config = dict(
    num_hidden_layers=11,
    vocab_size=2494,
    positions='rope',
    parallel_block=False,
    learning_rate=0.00244,
)
Each number is 200 + 30 x the weight over its row's rms, rounded and kept within 0 to 999. Layers, rows and columns count from 0. The size before them is the row's rms in percent of the matrix's.

# down: layer 5 MLP down (transposed), 448x160, rms 0.0646, rows 150-204, columns 40-79
# gate: layer 5 MLP gate, 448x160, rms 0.105, rows 151-204, columns 40-79
# up: layer 5 MLP up, 448x160, rms 0.104, rows 151-204, columns 40-79
down150,096,227,251,143,197,249,230,168,201,191,238,202,219,206,191,253,217,230,155,236,179,213,161,213,200,199,197,193,308,185,191,192,237,227,225,231,253,207,246,201,229
gate151,102,165,197,218,210,168,156,190,201,265,174,161,193,203,184,196,186,212,159,194,221,168,233,208,198,265,201,192,179,192,161,222,185,240,146,196,193,170,236,202,140
up151,104,149,222,159,170,199,202,212,202,149,134,190,248,213,170,253,198,170,193,228,197,170,140,211,168,239,212,144,176,188,218,174,203,182,175,203,165,188,198,185,189
down151,105,171,201,212,238,209,154,207,136,233,238,218,149,227,198,178,133,193,225,241,215,158,184,201,187,172,172,231,174,241,168,197,275,201,170,234,180,176,181,168,235
gate152,102,181,175,173,224,168,246,167,238,220,220,166,166,213,180,268,226,160,186,163,181,220,168,239,246,235,163,179,224,215,175,175,195,237,159,172,227,239,187,192,152
up152,101,173,172,202,188,188,199,148,247,151,178,168,172,205,204,177,182,169,180,158,169,237,233,149,210,233,193,237,223,212,147,167,210,189,159,243,191,181,194,188,202
down152,101,210,211,144,208,210,189,183,237,189,183,256,150,244,233,182,168,180,203,223,172,233,216,228,216,198,164,237,183,196,177,163,199,250,214,151,197,195,215,205,218
gate153,096,128,199,189,218,260,238,144,178,234,212,149,211,225,194,167,224,173,180,195,250,195,245,184,198,163,226,197,175,220,183,199,156,245,235,209,176,233,145,192,218
up153,102,223,190,178,212,168,231,214,199,171,143,163,232,205,258,227,235,179,208,194,203,193,263,185,241,197,158,227,207,220,187,155,235,201,173,165,183,197,223,196,203
down153,099,166,263,243,213,146,241,175,231,184,214,135,219,245,226,241,189,140,205,219,192,209,188,224,223,186,231,207,219,256,207,202,223,250,188,174,188,191,184,237,237
gate154,099,249,207,153,215,258,223,210,225,191,141,169,230,188,195,240,223,183,201,129,198,215,232,239,207,234,214,236,192,165,225,173,198,225,236,200,181,226,168,197,191
up154,101,185,206,211,169,217,183,180,190,166,202,133,212,151,186,218,149,158,231,262,217,218,233,237,193,178,168,186,208,243,151,277,212,221,217,208,216,181,174,194,211
down154,100,184,162,285,148,213,185,208,213,208,211,190,180,227,162,230,226,243,240,194,225,232,222,198,170,223,200,210,157,168,193,194,269,198,224,231,188,244,133,165,220
gate155,106,183,174,198,169,227,218,196,224,208,255,201,195,143,237,168,225,240,168,172,252,205,175,206,201,179,203,241,207,177,210,167,184,217,182,160,233,121,191,147,157
up155,107,230,199,163,209,213,233,214,220,157,188,215,236,243,167,263,202,169,221,228,140,147,222,191,183,170,175,213,201,218,269,226,231,229,204,255,183,221,159,243,228
down155,104,228,132,183,221,152,198,194,202,167,198,307,221,148,246,124,128,208,242,195,179,205,235,207,233,189,215,192,209,201,212,208,153,205,132,214,181,160,202,227,185
gate156,096,165,183,217,168,147,214,181,173,200,192,201,193,227,95,143,148,223,193,195,232,199,197,214,172,230,253,197,191,179,207,212,139,172,188,185,158,198,211,180,267
up156,093,219,225,199,169,182,172,218,188,215,177,229,216,148,253,176,177,200,214,207,174,210,143,165,221,208,207,138,220,239,207,158,209,168,184,224,209,219,233,171,224
down156,096,197,219,162,225,146,228,190,237,177,233,227,210,201,202,214,164,210,242,185,230,158,173,257,149,199,250,186,174,199,263,203,284,204,164,203,182,206,189,182,176
gate157,105,231,215,217,193,163,210,212,211,254,164,205,225,214,211,162,185,163,181,142,172,173,195,166,179,197,196,235,209,182,175,110,218,222,170,180,218,199,237,239,181
up157,096,170,138,207,230,239,200,179,202,212,200,200,181,239,213,174,193,280,120,204,209,258,168,201,159,189,164,210,145,170,191,181,150,189,214,203,206,169,196,179,225
down157,102,186,196,171,207,205,136,187,193,247,197,155,172,234,222,234,221,193,185,231,198,199,169,240,215,233,223,238,206,239,163,164,183,131,233,231,202,252,145,195,226
gate158,098,185,155,186,189,183,201,159,226,156,168,181,169,181,196,172,216,187,190,200,188,258,137,204,171,179,196,161,226,245,210,247,220,237,207,223,200,198,240,116,169
up158,096,225,189,208,180,189,204,159,192,209,201,225,195,194,266,243,246,219,226,227,172,181,221,171,154,166,151,244,174,185,203,233,203,201,179,185,158,208,145,242,220
down158,096,246,237,219,189,231,201,251,196,251,206,249,202,241,197,219,212,203,231,170,243,237,239,224,204,183,204,262,206,163,198,230,179,170,191,174,183,165,165,221,206
gate159,094,226,224,202,187,244,214,185,184,227,234,186,150,226,231,193,171,140,265,199,192,158,208,216,186,188,273,201,219,195,152,141,158,162,210,222,172,263,244,195,237
up159,097,185,172,177,171,230,266,183,181,174,179,229,247,208,129,142,148,249,168,233,163,183,178,205,179,212,171,197,200,227,161,161,212,145,193,164,167,241,196,221,206
down159,094,158,192,230,204,214,179,199,207,191,244,237,201,253,190,184,198,167,224,179,206,240,186,173,222,150,205,220,231,187,234,184,222,164,212,239,130,216,231,235,266
gate160,100,202,207,223,219,184,236,250,200,202,162,216,166,189,210,181,202,215,183,183,154,165,219,215,192,200,170,211,163,190,188,213,189,215,169,186,177,189,187,222,212
up160,096,266,197,193,208,218,262,212,204,198,271,219,215,227,181,173,211,190,229,200,273,163,219,211,202,219,226,200,164,232,169,162,265,272,221,218,169,213,205,237,195
down160,101,171,184,244,249,205,209,213,168,159,229,239,224,206,235,230,219,215,228,195,216,221,189,225,159,211,213,166,227,258,204,191,126,212,204,109,145,211,203,261,245
gate161,105,170,201,192,200,219,207,196,311,229,217,182,221,176,208,167,234,221,194,171,279,218,211,217,260,215,216,159,187,207,204,149,219,181,176,182,212,258,219,158,225
up161,102,284,177,155,210,161,204,213,228,186,182,154,133,178,200,158,204,200,160,171,181,125,180,170,176,228,171,217,160,226,173,153,208,237,263,217,178,210,226,164,263
down161,102,219,207,232,203,226,207,223,188,211,194,168,164,227,264,145,207,177,193,204,128,150,230,158,267,145,214,181,201,192,155,213,223,219,216,219,158,204,191,197,239
gate162,101,231,212,186,261,189,218,183,227,249,179,243,210,191,254,236,207,169,217,202,264,196,202,176,207,201,228,248,243,194,206,229,180,207,238,189,211,197,175,233,177
up162,099,265,172,197,220,206,152,194,169,192,180,197,193,236,173,200,209,232,214,212,217,218,171,163,156,197,213,213,264,195,179,217,144,197,264,190,205,249,175,219,223
down162,102,198,208,143,228,246,234,227,206,235,157,174,207,179,211,167,195,217,200,260,183,225,209,149,195,158,175,194,174,181,252,153,224,202,188,236,203,199,146,230,189
gate163,101,208,230,192,189,199,179,176,231,215,199,236,230,156,185,183,228,210,262,214,202,224,181,168,209,216,229,287,215,230,179,154,239,194,185,172,175,204,243,199,195
up163,100,180,234,236,163,179,199,229,184,163,222,196,197,220,207,205,213,137,191,189,273,227,148,206,188,235,205,210,178,195,207,242,182,179,224,208,176,177,223,194,223
down163,099,194,191,164,208,210,179,167,156,212,149,233,233,149,176,175,234,219,191,175,256,213,220,178,246,204,183,212,171,202,198,188,203,236,169,182,190,243,176,223,210
gate164,099,167,201,268,207,244,223,213,186,182,191,240,214,206,185,227,196,201,207,112,190,208,168,193,232,252,221,206,172,170,218,236,207,168,181,210,179,252,227,216,211
up164,099,217,243,230,192,262,195,208,221,180,173,176,215,239,191,190,170,211,179,182,160,217,199,165,247,171,229,218,194,224,196,259,227,205,163,207,244,179,194,216,216
down164,099,220,202,203,191,181,232,207,155,156,182,157,189,215,235,213,225,232,208,136,208,167,162,200,222,192,196,213,231,194,190,173,238,201,238,222,219,191,225,231,160
gate165,104,225,212,208,221,224,174,223,183,200,184,205,189,216,224,193,192,212,177,184,218,185,189,228,212,181,208,173,234,155,193,213,193,198,175,288,203,217,205,229,272
up165,101,223,212,198,204,202,214,249,207,245,151,191,226,192,224,234,173,202,195,190,187,193,183,187,169,242,190,175,209,185,190,161,195,192,215,182,228,189,180,173,175
down165,101,165,250,171,227,226,203,210,190,204,179,192,198,154,198,202,216,260,242,168,140,215,234,172,229,250,207,198,258,223,206,210,244,192,211,171,159,219,231,193,188
gate166,096,241,237,179,196,234,194,170,187,202,179,202,205,176,177,158,201,170,142,207,147,221,203,177,168,211,261,181,185,217,189,151,275,210,184,213,247,181,229,212,219
up166,095,200,216,195,228,239,203,156,200,194,193,211,176,200,186,273,236,198,188,182,211,283,177,222,195,184,232,218,264,248,195,235,149,184,154,213,224,216,204,180,197
down166,096,167,218,200,185,174,220,229,259,183,247,229,192,194,193,212,249,210,177,239,152,210,196,212,175,219,210,223,134,236,235,197,222,178,207,182,229,185,263,201,192
gate167,098,213,239,241,171,237,167,137,192,226,198,197,263,175,261,195,187,233,156,187,199,261,268,198,178,267,251,194,185,184,219,225,187,198,174,186,192,226,160,165,207
up167,103,211,193,207,248,173,205,233,224,159,206,206,250,189,176,156,211,232,195,231,176,200,165,168,236,174,168,227,197,190,181,166,175,166,207,184,158,216,201,217,239
down167,105,168,183,196,216,197,174,207,180,146,206,163,219,209,217,160,165,229,232,184,194,186,217,189,259,176,154,159,217,188,220,193,229,201,178,180,224,194,267,244,184
gate168,101,225,221,190,223,220,213,212,218,208,242,185,173,221,231,217,199,213,212,188,211,197,166,139,192,148,156,184,126,243,199,206,200,184,146,246,244,234,165,197,138
up168,104,175,195,208,182,222,263,212,187,171,181,201,152,200,177,225,219,234,191,212,155,238,201,229,225,220,248,242,199,155,212,192,179,160,234,188,169,206,200,172,281
down168,097,178,199,132,217,175,204,219,220,222,222,166,254,205,183,201,211,202,223,233,217,214,210,205,259,174,188,180,177,210,208,181,138,195,138,209,194,174,273,172,213
gate169,095,182,175,198,203,193,199,251,189,229,143,220,173,142,250,190,174,202,207,224,185,203,223,198,175,190,194,176,157,167,205,192,204,190,205,261,221,168,225,162,147
up169,095,200,154,241,191,142,212,196,180,244,198,263,226,227,252,190,165,223,200,208,246,217,236,196,173,216,197,226,173,211,185,199,220,218,261,216,203,145,144,212,160
down169,099,232,226,257,147,200,210,214,212,184,183,216,218,209,224,220,190,227,184,198,229,256,217,183,174,244,164,185,154,171,190,150,223,180,241,227,198,193,266,191,253
gate170,097,200,158,177,185,209,224,213,218,219,209,168,144,158,205,198,169,186,223,130,243,216,191,173,176,164,232,226,140,180,204,187,268,210,185,156,196,209,206,195,197
up170,090,236,149,145,193,185,194,183,191,204,230,215,211,246,208,190,160,241,204,208,174,214,206,173,242,250,195,165,245,192,221,189,191,196,218,173,211,169,207,206,168
down170,098,198,234,185,192,255,232,188,227,204,191,208,179,214,217,145,242,221,170,218,216,160,232,191,191,185,205,154,207,215,188,206,219,171,190,202,205,157,160,148,240
gate171,097,222,268,190,214,225,186,250,200,251,165,174,254,134,247,239,219,198,220,248,220,222,191,194,179,189,181,224,206,231,151,178,199,215,188,216,186,190,156,163,178
up171,100,178,228,177,240,258,154,147,208,208,154,211,178,210,216,208,177,240,169,182,181,213,213,230,178,214,269,202,198,198,164,239,232,191,215,209,195,290,243,139,234
down171,099,162,134,233,196,241,168,191,200,163,200,182,207,169,211,141,228,247,191,210,225,227,172,258,220,191,192,193,178,221,176,215,233,221,228,195,215,212,190,257,226
gate172,102,205,245,176,209,255,220,140,249,180,208,181,209,195,183,172,203,198,221,188,213,207,181,222,235,167,181,216,171,169,206,261,180,208,223,185,258,168,178,209,204
up172,098,157,162,225,202,183,195,168,161,203,236,237,209,171,171,204,205,187,175,179,201,261,222,159,220,238,228,195,138,195,229,181,220,276,245,194,189,211,191,196,241
down172,097,174,215,270,133,243,256,218,179,219,237,173,159,226,202,189,219,212,181,179,185,262,199,173,190,184,191,171,240,238,189,160,254,157,159,144,211,205,228,245,146
gate173,101,166,218,200,213,183,202,184,107,212,174,233,178,206,248,199,261,262,232,211,202,227,197,219,194,210,228,173,208,235,212,221,178,231,196,187,231,166,281,173,242
up173,098,210,207,184,180,169,175,245,177,188,219,205,224,199,164,171,214,228,179,255,159,251,184,167,213,223,228,180,171,184,218,138,154,217,251,209,242,154,181,198,200
down173,096,141,161,153,209,190,195,249,209,177,214,200,211,168,199,216,197,187,208,190,168,192,179,178,172,214,178,221,230,231,220,193,166,162,179,201,199,168,129,168,174
gate174,099,171,205,126,225,201,266,186,228,170,194,184,195,205,202,230,198,179,253,178,197,232,156,191,196,272,204,172,236,189,202,202,247,219,223,267,182,185,224,186,182
up174,103,188,211,248,202,204,235,174,216,175,191,234,225,188,176,228,224,229,253,219,147,217,249,244,212,186,211,188,250,169,178,218,211,170,211,181,164,246,163,192,195
down174,110,155,195,164,203,158,227,179,177,233,249,246,245,207,210,172,223,203,252,246,233,199,164,247,224,203,178,209,266,176,240,182,199,180,239,232,145,192,206,236,209
gate175,105,163,149,180,223,167,161,255,197,221,212,219,158,197,221,189,211,215,200,166,219,193,200,148,225,230,195,211,170,248,188,195,220,229,190,215,231,227,193,203,238
up175,110,159,174,211,223,195,230,181,163,257,181,169,255,199,183,241,199,176,170,185,182,184,203,210,161,234,199,119,211,150,221,191,177,172,228,222,175,195,224,177,185
down175,104,158,174,220,210,183,142,167,190,227,185,136,196,239,208,252,165,178,202,206,201,211,257,174,183,218,142,201,230,201,247,180,188,201,172,221,196,204,199,180,169
gate176,094,272,227,177,209,165,179,260,186,197,206,188,223,221,183,202,168,234,230,197,175,244,226,186,283,203,218,151,201,212,239,249,206,149,176,171,224,236,202,206,182
up176,099,207,146,182,163,215,155,226,216,210,198,203,209,167,186,182,185,151,232,202,218,219,201,216,129,256,227,173,248,219,169,164,176,184,231,212,176,180,262,191,187
down176,101,194,137,206,251,187,202,220,177,183,195,242,238,151,204,210,236,225,211,188,214,189,160,237,205,192,210,250,176,120,227,198,208,197,195,206,197,197,211,160,181
gate177,110,174,180,219,197,213,253,240,189,238,214,163,203,214,179,167,188,163,233,168,210,163,204,198,215,189,245,257,199,207,244,209,187,214,248,184,272,180,197,195,217
up177,107,226,259,209,184,176,192,212,141,206,174,195,229,232,192,195,235,203,184,195,229,245,230,122,235,225,228,207,176,215,217,175,217,172,206,216,186,225,221,171,181
down177,106,191,166,170,204,194,208,159,206,223,186,189,165,214,233,229,181,189,173,179,244,195,226,204,214,199,191,143,157,203,176,171,195,169,272,148,273,270,178,214,221
gate178,099,218,197,189,227,187,191,215,169,226,120,194,232,228,210,207,194,199,246,189,241,193,165,255,174,210,231,180,187,174,175,219,214,173,213,178,187,220,210,229,229
up178,101,202,175,184,188,231,229,234,204,201,200,203,199,193,179,204,162,231,210,213,219,239,198,141,177,232,199,218,152,160,202,229,249,195,223,254,139,225,226,233,255
down178,104,204,142,169,163,241,192,199,183,191,231,230,139,175,146,206,222,216,215,227,224,189,190,174,214,244,139,177,185,191,253,197,165,208,228,238,204,168,229,191,167
gate179,098,209,188,222,259,187,239,217,218,186,202,178,150,178,231,213,198,198,140,197,184,181,239,198,204,188,222,160,184,240,232,237,164,216,235,189,281,160,192,130,212
up179,103,169,165,211,174,185,187,207,162,214,249,145,252,215,170,255,116,224,187,208,217,225,220,149,211,160,184,255,194,167,195,201,184,277,244,216,212,138,192,205,190
down179,104,206,184,197,212,183,151,139,197,195,211,219,237,121,225,174,226,234,214,189,214,183,154,181,196,208,211,193,209,264,236,215,193,268,186,201,213,237,223,189,255
gate180,108,208,199,241,206,205,240,187,226,271,165,192,189,246,203,180,192,142,196,131,143,181,220,186,244,176,167,263,177,172,183,134,197,192,212,245,199,199,180,193,210
up180,106,231,227,202,155,229,157,220,175,156,203,170,199,159,180,229,251,204,223,210,260,167,229,150,205,208,193,242,210,233,204,172,152,184,233,161,175,162,240,235,204
down180,106,220,150,201,247,159,193,177,178,180,178,217,104,201,195,154,187,197,197,163,222,146,236,177,177,189,210,188,176,249,196,168,216,155,162,185,222,166,278,185,145
gate181,098,179,202,235,178,244,218,189,211,176,269,212,205,161,213,223,253,204,200,151,226,218,185,195,212,211,213,217,204,133,208,187,218,166,211,198,196,221,226,225,166
up181,097,200,173,167,230,184,188,219,209,185,161,189,233,198,197,240,224,233,254,219,96,234,216,199,207,209,169,213,175,207,192,193,186,205,227,197,198,213,162,242,146
down181,097,132,165,176,194,228,227,194,223,199,188,191,156,170,210,225,193,201,180,197,218,191,216,250,214,217,251,193,205,159,208,155,162,171,193,189,220,210,192,214,241
gate182,109,242,225,231,200,221,214,172,234,173,167,176,153,217,217,128,184,227,199,163,175,190,197,165,247,183,194,181,227,201,121,182,185,249,179,193,203,188,230,178,205
up182,106,233,212,203,190,216,255,207,213,148,222,156,200,227,161,173,194,163,148,182,221,210,266,165,209,186,209,252,195,215,201,228,168,224,188,207,257,232,225,205,139
down182,101,255,272,192,198,252,272,248,241,194,220,198,190,226,200,164,201,216,220,167,249,234,174,163,181,197,229,166,211,184,185,162,285,192,187,233,201,169,189,194,157
gate183,098,215,167,223,227,245,224,279,161,256,211,181,169,168,240,231,204,205,241,197,213,253,170,218,161,209,226,204,250,160,167,210,222,200,214,160,211,191,162,182,181
up183,097,197,258,196,218,218,179,219,142,185,155,142,203,216,198,169,163,206,182,181,189,250,167,179,218,183,209,212,239,236,128,200,235,165,230,226,177,146,218,173,168
down183,101,218,230,171,165,228,233,233,220,250,203,193,222,185,212,170,225,221,221,190,193,225,232,195,200,240,205,217,188,172,206,222,192,208,193,184,218,215,196,183,244
gate184,101,224,132,176,179,197,189,193,167,204,234,222,199,190,172,179,197,175,257,198,207,197,222,219,265,151,199,143,197,180,222,218,170,165,204,204,237,202,187,179,184
up184,102,159,182,213,209,230,204,167,232,258,212,229,248,225,211,223,137,221,135,199,205,216,250,190,206,173,223,283,222,196,212,213,185,205,237,255,160,155,174,175,145
down184,100,197,210,193,267,127,179,194,170,220,190,218,160,224,180,200,225,220,174,182,194,153,194,177,259,195,238,181,255,241,243,183,191,209,238,199,185,212,232,208,240
gate185,103,216,179,175,145,199,198,176,253,232,144,236,188,205,212,225,282,241,227,195,213,240,205,211,205,221,169,147,182,158,185,205,220,212,181,168,238,188,189,201,223
up185,103,195,213,176,196,231,153,211,210,200,187,211,187,195,202,169,246,233,194,225,140,187,191,204,198,215,239,242,200,243,226,170,227,209,219,227,213,240,204,226,144
down185,100,161,197,242,240,264,168,190,143,171,175,163,169,221,183,186,217,261,194,165,179,206,141,193,164,189,178,154,234,185,211,211,234,119,184,203,180,206,274,211,185
gate186,098,185,151,202,210,189,238,190,185,189,151,206,209,240,132,177,220,196,189,162,254,239,144,124,222,188,208,153,181,214,192,197,224,221,218,187,212,231,174,258,211
up186,097,215,162,190,198,200,242,165,211,187,292,233,203,178,139,194,196,209,251,191,219,148,305,216,206,237,161,181,230,236,198,208,225,269,233,197,163,192,221,184,202
down186,098,221,207,219,207,205,184,190,238,236,178,228,207,265,252,182,209,230,169,203,148,199,210,116,183,183,253,199,180,155,225,184,220,161,187,169,231,236,168,167,207
gate187,102,208,208,217,240,221,159,199,232,165,189,232,186,257,196,262,178,196,187,196,218,190,238,187,211,203,197,166,177,225,202,268,165,231,209,218,202,258,205,226,158
up187,095,191,228,231,183,220,223,174,235,178,201,215,160,267,214,187,248,208,177,160,244,215,234,215,225,235,201,180,201,159,197,253,174,182,181,248,242,250,222,207,102
down187,096,236,198,210,229,221,205,221,249,158,187,228,172,206,225,193,244,187,154,232,158,199,221,220,182,210,219,224,220,192,141,227,180,210,259,196,242,158,218,165,170
gate188,096,206,152,205,198,241,189,148,211,164,151,194,210,204,190,191,168,136,197,193,154,204,210,161,194,145,179,196,193,181,216,159,160,194,204,168,199,244,241,191,239
up188,102,213,214,183,205,211,213,195,233,153,192,235,212,212,193,148,184,191,243,238,201,189,253,244,181,181,257,220,191,240,138,178,165,138,162,168,198,201,213,227,277
down188,101,191,165,248,157,148,231,191,194,226,209,248,166,210,187,193,257,217,188,168,186,168,145,196,218,234,195,225,174,173,142,216,201,197,193,198,200,218,199,142,173
gate189,099,173,196,221,162,214,189,210,224,242,217,206,191,187,204,113,236,173,147,138,229,199,209,187,135,213,213,178,162,218,206,220,119,173,174,201,194,200,162,141,246
up189,100,175,216,172,223,190,243,184,241,189,223,173,223,239,227,186,192,226,166,225,215,209,253,174,227,184,199,200,173,190,193,158,201,198,156,209,171,155,190,198,156
down189,103,191,219,224,195,197,213,190,266,181,227,187,257,218,170,213,192,203,168,211,222,239,222,193,193,155,222,160,199,222,222,188,165,242,184,151,187,176,236,187,208
gate190,108,231,215,180,186,216,227,222,150,216,179,195,202,196,212,159,212,206,228,150,223,176,235,171,189,211,151,225,192,158,213,187,169,225,201,181,196,214,173,213,152
up190,102,188,230,221,161,183,212,190,180,128,151,228,243,212,178,219,172,150,225,167,198,149,222,233,209,196,200,184,247,172,199,215,183,248,155,165,208,213,196,195,179
down190,100,175,176,210,174,186,203,237,235,119,165,220,252,219,220,217,274,139,198,214,208,171,248,209,145,209,187,204,201,160,232,213,230,159,234,212,184,219,207,171,190
gate191,094,177,296,249,171,235,194,207,222,210,206,201,135,212,185,190,223,241,228,195,247,163,162,208,173,214,195,155,185,195,251,224,224,179,180,222,203,219,188,213,191
up191,096,182,165,233,206,165,218,181,265,214,219,167,208,140,188,171,227,187,194,208,183,169,162,222,200,192,252,160,204,220,199,183,197,229,148,218,209,223,162,172,222
down191,097,209,217,219,182,225,161,194,199,174,162,213,205,172,135,236,190,191,184,153,249,225,191,161,171,159,211,262,164,228,236,179,179,211,260,168,203,231,207,229,231
gate192,098,206,215,174,195,204,183,190,146,158,126,198,230,206,212,246,173,192,242,147,204,182,189,192,169,208,199,199,233,174,219,185,232,205,162,193,214,203,151,162,230
up192,096,176,183,180,177,202,183,175,215,267,164,225,178,145,256,185,202,207,161,207,241,241,183,218,222,202,184,205,173,198,172,171,186,186,229,197,197,176,189,231,162
down192,098,181,248,203,210,228,239,205,228,205,170,216,254,157,209,193,194,226,163,184,266,183,208,159,201,212,215,186,190,143,198,249,223,203,152,260,212,203,212,192,234
gate193,102,163,194,167,246,197,192,176,172,239,175,205,192,167,209,212,194,278,216,191,180,239,211,208,184,217,194,187,196,166,177,154,204,194,236,230,205,200,188,220,192
up193,101,221,221,256,236,221,203,219,259,193,205,189,214,225,194,217,210,207,183,203,183,193,250,219,224,246,146,185,198,186,200,229,214,249,146,162,155,202,217,181,184
down193,098,181,222,199,229,192,211,169,175,224,240,233,263,213,214,196,257,187,259,200,226,180,176,210,231,187,218,202,228,147,181,204,193,184,208,238,228,238,218,212,219
gate194,092,205,195,166,170,213,177,226,233,228,175,166,242,198,219,190,185,177,209,185,246,152,150,156,211,138,187,140,141,165,228,214,190,204,193,219,227,243,174,206,286
up194,093,242,210,182,193,273,223,208,199,235,252,135,213,202,218,174,194,200,192,193,198,154,212,230,193,187,240,237,251,225,188,200,161,245,213,245,193,220,201,211,275
down194,090,208,230,216,223,233,185,156,216,182,222,237,227,227,159,203,223,225,207,159,176,257,239,180,176,231,202,176,211,201,190,179,238,211,208,135,182,224,170,229,219
gate195,098,290,222,105,190,225,226,159,211,200,157,217,196,190,253,205,202,186,229,175,174,200,199,167,207,225,211,191,209,201,208,186,201,176,145,220,197,149,183,208,202
up195,103,214,189,236,159,188,201,182,256,179,206,209,205,182,200,166,212,193,212,179,193,199,200,233,211,219,193,148,209,179,234,198,187,165,219,263,162,233,181,199,195
down195,099,138,158,169,200,213,197,217,259,175,183,193,187,226,146,226,150,216,167,237,165,233,213,278,215,178,195,200,145,225,205,222,221,144,247,195,188,219,256,200,239
gate196,093,222,184,269,195,195,219,257,169,196,194,187,208,213,231,222,181,153,185,232,217,184,252,212,242,195,193,162,239,232,194,173,189,179,196,198,273,147,244,203,181
up196,098,228,190,145,200,164,244,214,213,227,230,200,219,249,224,205,259,222,202,183,167,219,230,182,196,208,239,238,242,194,227,227,163,194,208,217,158,195,212,187,162
down196,095,185,173,264,235,170,183,155,226,209,243,192,179,219,189,197,214,224,202,198,186,196,201,183,144,138,212,161,185,253,194,198,201,207,198,236,130,246,181,164,189
gate197,097,196,178,238,249,191,157,148,212,152,188,278,194,197,256,153,204,177,235,171,178,166,208,186,232,213,227,186,229,237,188,227,203,204,161,191,205,207,197,146,179
up197,097,181,213,189,203,202,173,188,162,242,202,223,183,172,206,184,227,262,167,179,200,155,148,186,135,173,188,216,191,159,168,231,235,254,208,221,175,207,192,236,205
down197,100,193,196,168,173,231,168,259,207,244,205,217,163,225,165,148,194,230,207,183,221,204,206,229,194,165,208,166,170,194,160,254,170,175,215,212,223,212,192,177,183
gate198,095,220,167,187,161,208,214,216,249,164,199,268,223,179,199,144,229,228,204,223,228,186,181,176,253,233,152,126,198,204,184,199,167,207,198,206,219,166,237,169,246
up198,100,220,188,216,128,235,222,207,256,215,240,154,195,193,188,223,159,149,233,242,202,213,153,196,137,212,181,205,210,220,186,165,227,196,228,215,253,172,198,243,207
down198,098,203,232,188,197,167,267,205,214,198,201,216,181,160,200,154,212,218,168,241,135,212,215,230,189,166,160,178,219,236,212,184,229,198,160,176,165,228,210,203,231
gate199,106,195,215,191,172,202,210,226,118,192,207,236,200,252,233,168,187,162,207,158,176,238,180,207,222,205,200,116,225,209,200,186,246,193,198,227,155,151,160,171,165
up199,100,189,227,225,183,189,216,181,187,179,230,216,230,255,166,154,187,195,221,264,194,229,206,213,184,167,233,210,162,208,131,185,176,210,168,167,203,258,188,181,210
down199,102,250,170,159,177,266,239,222,202,171,236,239,163,216,252,198,158,195,164,220,208,214,185,169,185,124,205,262,210,195,193,226,230,181,208,214,176,200,196,160,155
gate200,099,204,186,211,230,174,212,221,209,155,161,192,214,198,211,206,278,238,175,183,164,232,217,152,207,176,220,199,216,218,159,141,183,231,193,173,209,182,162,193,181
up200,100,148,161,171,159,214,179,188,207,161,149,166,253,174,243,186,190,207,201,215,213,195,184,218,221,198,197,161,216,167,210,218,180,243,175,208,248,234,177,226,182
down200,100,155,172,214,164,220,183,213,259,195,213,220,199,255,204,160,189,141,194,186,161,207,200,222,227,233,179,177,106,251,214,213,169,220,199,152,187,191,236,186,138
gate201,102,219,217,167,205,183,244,178,223,221,175,222,238,171,176,192,281,219,221,241,268,175,157,197,173,194,245,170,222,224,174,208,162,167,172,244,211,242,256,145,194
up201,099,193,221,240,192,160,217,202,182,261,219,249,136,193,223,191,176,217,215,177,164,164,164,199,175,231,241,190,202,147,221,196,161,205,205,208,219,185,221,226,220
down201,099,179,171,201,167,150,220,262,177,201,178,200,163,181,168,166,241,181,167,172,235,221,163,205,188,154,200,245,190,220,179,183,130,132,121,208,204,174,229,172,190
gate202,097,153,200,200,209,259,234,217,243,177,192,163,233,199,238,187,187,255,205,158,226,196,192,156,163,251,227,138,236,217,205,194,186,215,122,183,179,220,193,185,216
up202,102,165,195,169,166,188,245,136,204,200,177,163,199,254,211,229,207,190,247,257,203,242,220,192,202,183,170,172,206,169,229,199,199,132,198,188,266,158,214,250,164
down202,106,186,201,240,209,188,215,258,203,224,193,214,165,178,272,243,180,198,219,170,184,234,169,192,233,189,155,245,233,173,178,176,155,195,201,217,195,235,186,160,233
gate203,095,193,240,211,221,214,195,199,164,207,160,233,231,191,187,222,182,182,188,121,245,175,189,206,200,159,161,215,179,216,180,155,134,166,234,190,161,215,164,211,171
up203,102,172,244,208,239,182,166,176,216,218,239,174,205,201,197,186,160,212,214,265,197,218,171,170,207,186,174,179,253,174,218,256,173,215,197,135,197,226,202,227,217
down203,101,213,170,231,184,203,242,161,181,171,188,202,182,164,154,207,195,211,175,267,219,197,251,174,185,196,236,242,197,155,163,168,207,214,147,169,169,226,192,211,216
gate204,098,207,199,224,227,233,268,207,222,184,203,175,234,236,227,229,214,135,164,222,175,168,202,157,257,256,145,133,185,198,209,206,136,194,188,184,191,194,223,219,193
up204,099,196,262,174,140,217,178,185,199,165,174,185,242,168,175,201,121,219,200,227,221,224,206,247,236,170,168,166,200,196,181,197,190,237,173,188,231,196,165,193,149
down204,095,223,173,224,118,203,199,246,171,199,188,192,223,232,169,192,194,181,184,233,200,209,209,189,163,163,166,160,253,251,214,182,187,154,199,167,178,210,194,218,189